Part of a small language model's weights: width 192.
Each number is 128 + 32 x the weight over the matrix's rms, rounded and kept within 0 to 255. Layers, rows and columns count from 0. Numbers have three digits each.

# gate: layer 3 MLP gate, 1152x192, rms 0.0655, rows 1144-1151, columns 64-127
# up: layer 3 MLP up, 1152x192, rms 0.0649, rows 1144-1151, columns 64-127
# down: layer 3 MLP down (transposed), 1152x192, rms 0.0625, rows 1144-1151, columns 64-127
gate1144:118146114125120102126149152123157156100157156121195153132189165103175110138073043140084035151131150154187134116164144140134135134130081112144140110125122136164163110108187164162099113133111139
up1144:126164094128102126116131133124107113135148182127181127133167141071097140160075097121147034138149155149176129144143117138129113154108079116151135117151125153129200135095155105168128119110119157
down1144:137133143101144188147072104116174153141147120158081137116119186181153142130118112157123090104158153119099124188090110126114162111088152097119121153119130133031151127124094152138182149121127151
gate1145:088138152168152155216141170143087151095095120071157134148080166132147156139103124163116150143147107192107127129149142102078118155058142153137132112114200162159150150149146149177157149135074185
up1145:086140119149091100150082119100181091112121092190089142104163108118111132125129121131115160127103144095147137106055120116149109142143173158116096062101185094120101154146137056105108099111150123
down1145:185121119177106078196086098102154138170138108140106159047204140097154165095090138108141117086162107169121115171161142139165166107179117119059090120158156161189129122148073107099150098105150179
gate1146:180176148192173119060141191135163137171120125121156156186150122058109105116201172186130146158183117136168098104163143096178152131170138127124145091146136068128134097149098149103140165147160108
up1146:097105059185194119115147128081129093111130048097176080100180123102043128130101103174088100135104114143178171136090143076155107156125087126045170144113200118129164078077150103111168198162113115
down1146:102115145099040175188165192119089109183067130163106130084130156189202098137147189106158122153146103127195127109087090182087120107119147110131133074121136094121110141127103131133091062101156086
gate1147:092169136107154136124139112143118076013099102128095085097099153155070148141070093151141142140137134162122136030168144106175110120122153160147137123118162103100120111078175126139124143083146119
up1147:132152117086072147105159149118058177101196139116174115164158175113151107106145130122112185096125090163173103168148125108133092169071169089117149125139197085120142118096144111150183139116167154
down1147:090163144128132037165085138131176166128142139090112133113100194115155132055133166152165102117107157086113091104196128130056181150098128173149176115157103104137111132196083128056151140157086152
gate1148:135081166118219188147098117153154178114089127169138071096110118151126156132123122154100155082087146137069143167112172120235155138177127142130138048057156056128162066131134116148149065167140186
up1148:134121179132215167129090100159139152151092116146102083115098146086132168122100147107161152096093156167108165182133150150180162139193118138101180098050149093064145107118151097126124108195143174
down1148:175081168132155147088111149107187129168067144111125077151101186098146087151126222110213107122084123136137163169162103138116120099134105156104172131107176149000129136077116123126140197194102160
gate1149:115163143052107100125138096068168122139057144115128119152096165112147113115080163203172160171184179169099109116119126168138162125140158138127142077127154085110083167131107146119083189131157195
up1149:151101110072137124176206145153196146135081096113057151136087094140128078089132088090118165138118133175052088094150145166131163166073202087120118150207105126090177158151134151118111205118164143
down1149:140081160131114141163145085106150082057136127143047145102081170113142103074119055094125106168112092160156155105174135142153127108129108142133112130138081081078170086151099146153079103111079153
gate1150:139053157060057115146157159108092117104068174109104122138136132157126155121136117130096074056109102163137132154088072131109119147180119053126159178144191123134135130107124151168138129134123102
up1150:156178095159102128166128167138086116151120167110122137191117146086151109149041188123109138134140087152110108142116114061094191129143044108148174170142161082125161112173124100123119062099071091
down1150:096105124147101134138211211125089144116112141122115080074160107163163135117054098114127134050142103100193087092107108126069064074142158138133180112136176156126109075104130176179136166125099118
gate1151:130109143133148157144100092172156082073138156096156111037106171158120149092150078146117156070115151103190127127090099176073139101148138113139128101127064147162137144165163123119146167166150073
up1151:115156089165139124181151178135166140167175123089143107159110193119109117155164140105102117183160167134121062187141104151162135081085154146089105132134098139143066155182112106082126171116168145
down1151:095106143126129155159132103087081123109095123091151087131124143189121093068177088102149140159102123110102127128117128177187150093151121122154132113095139149060132117108110112094126119139113127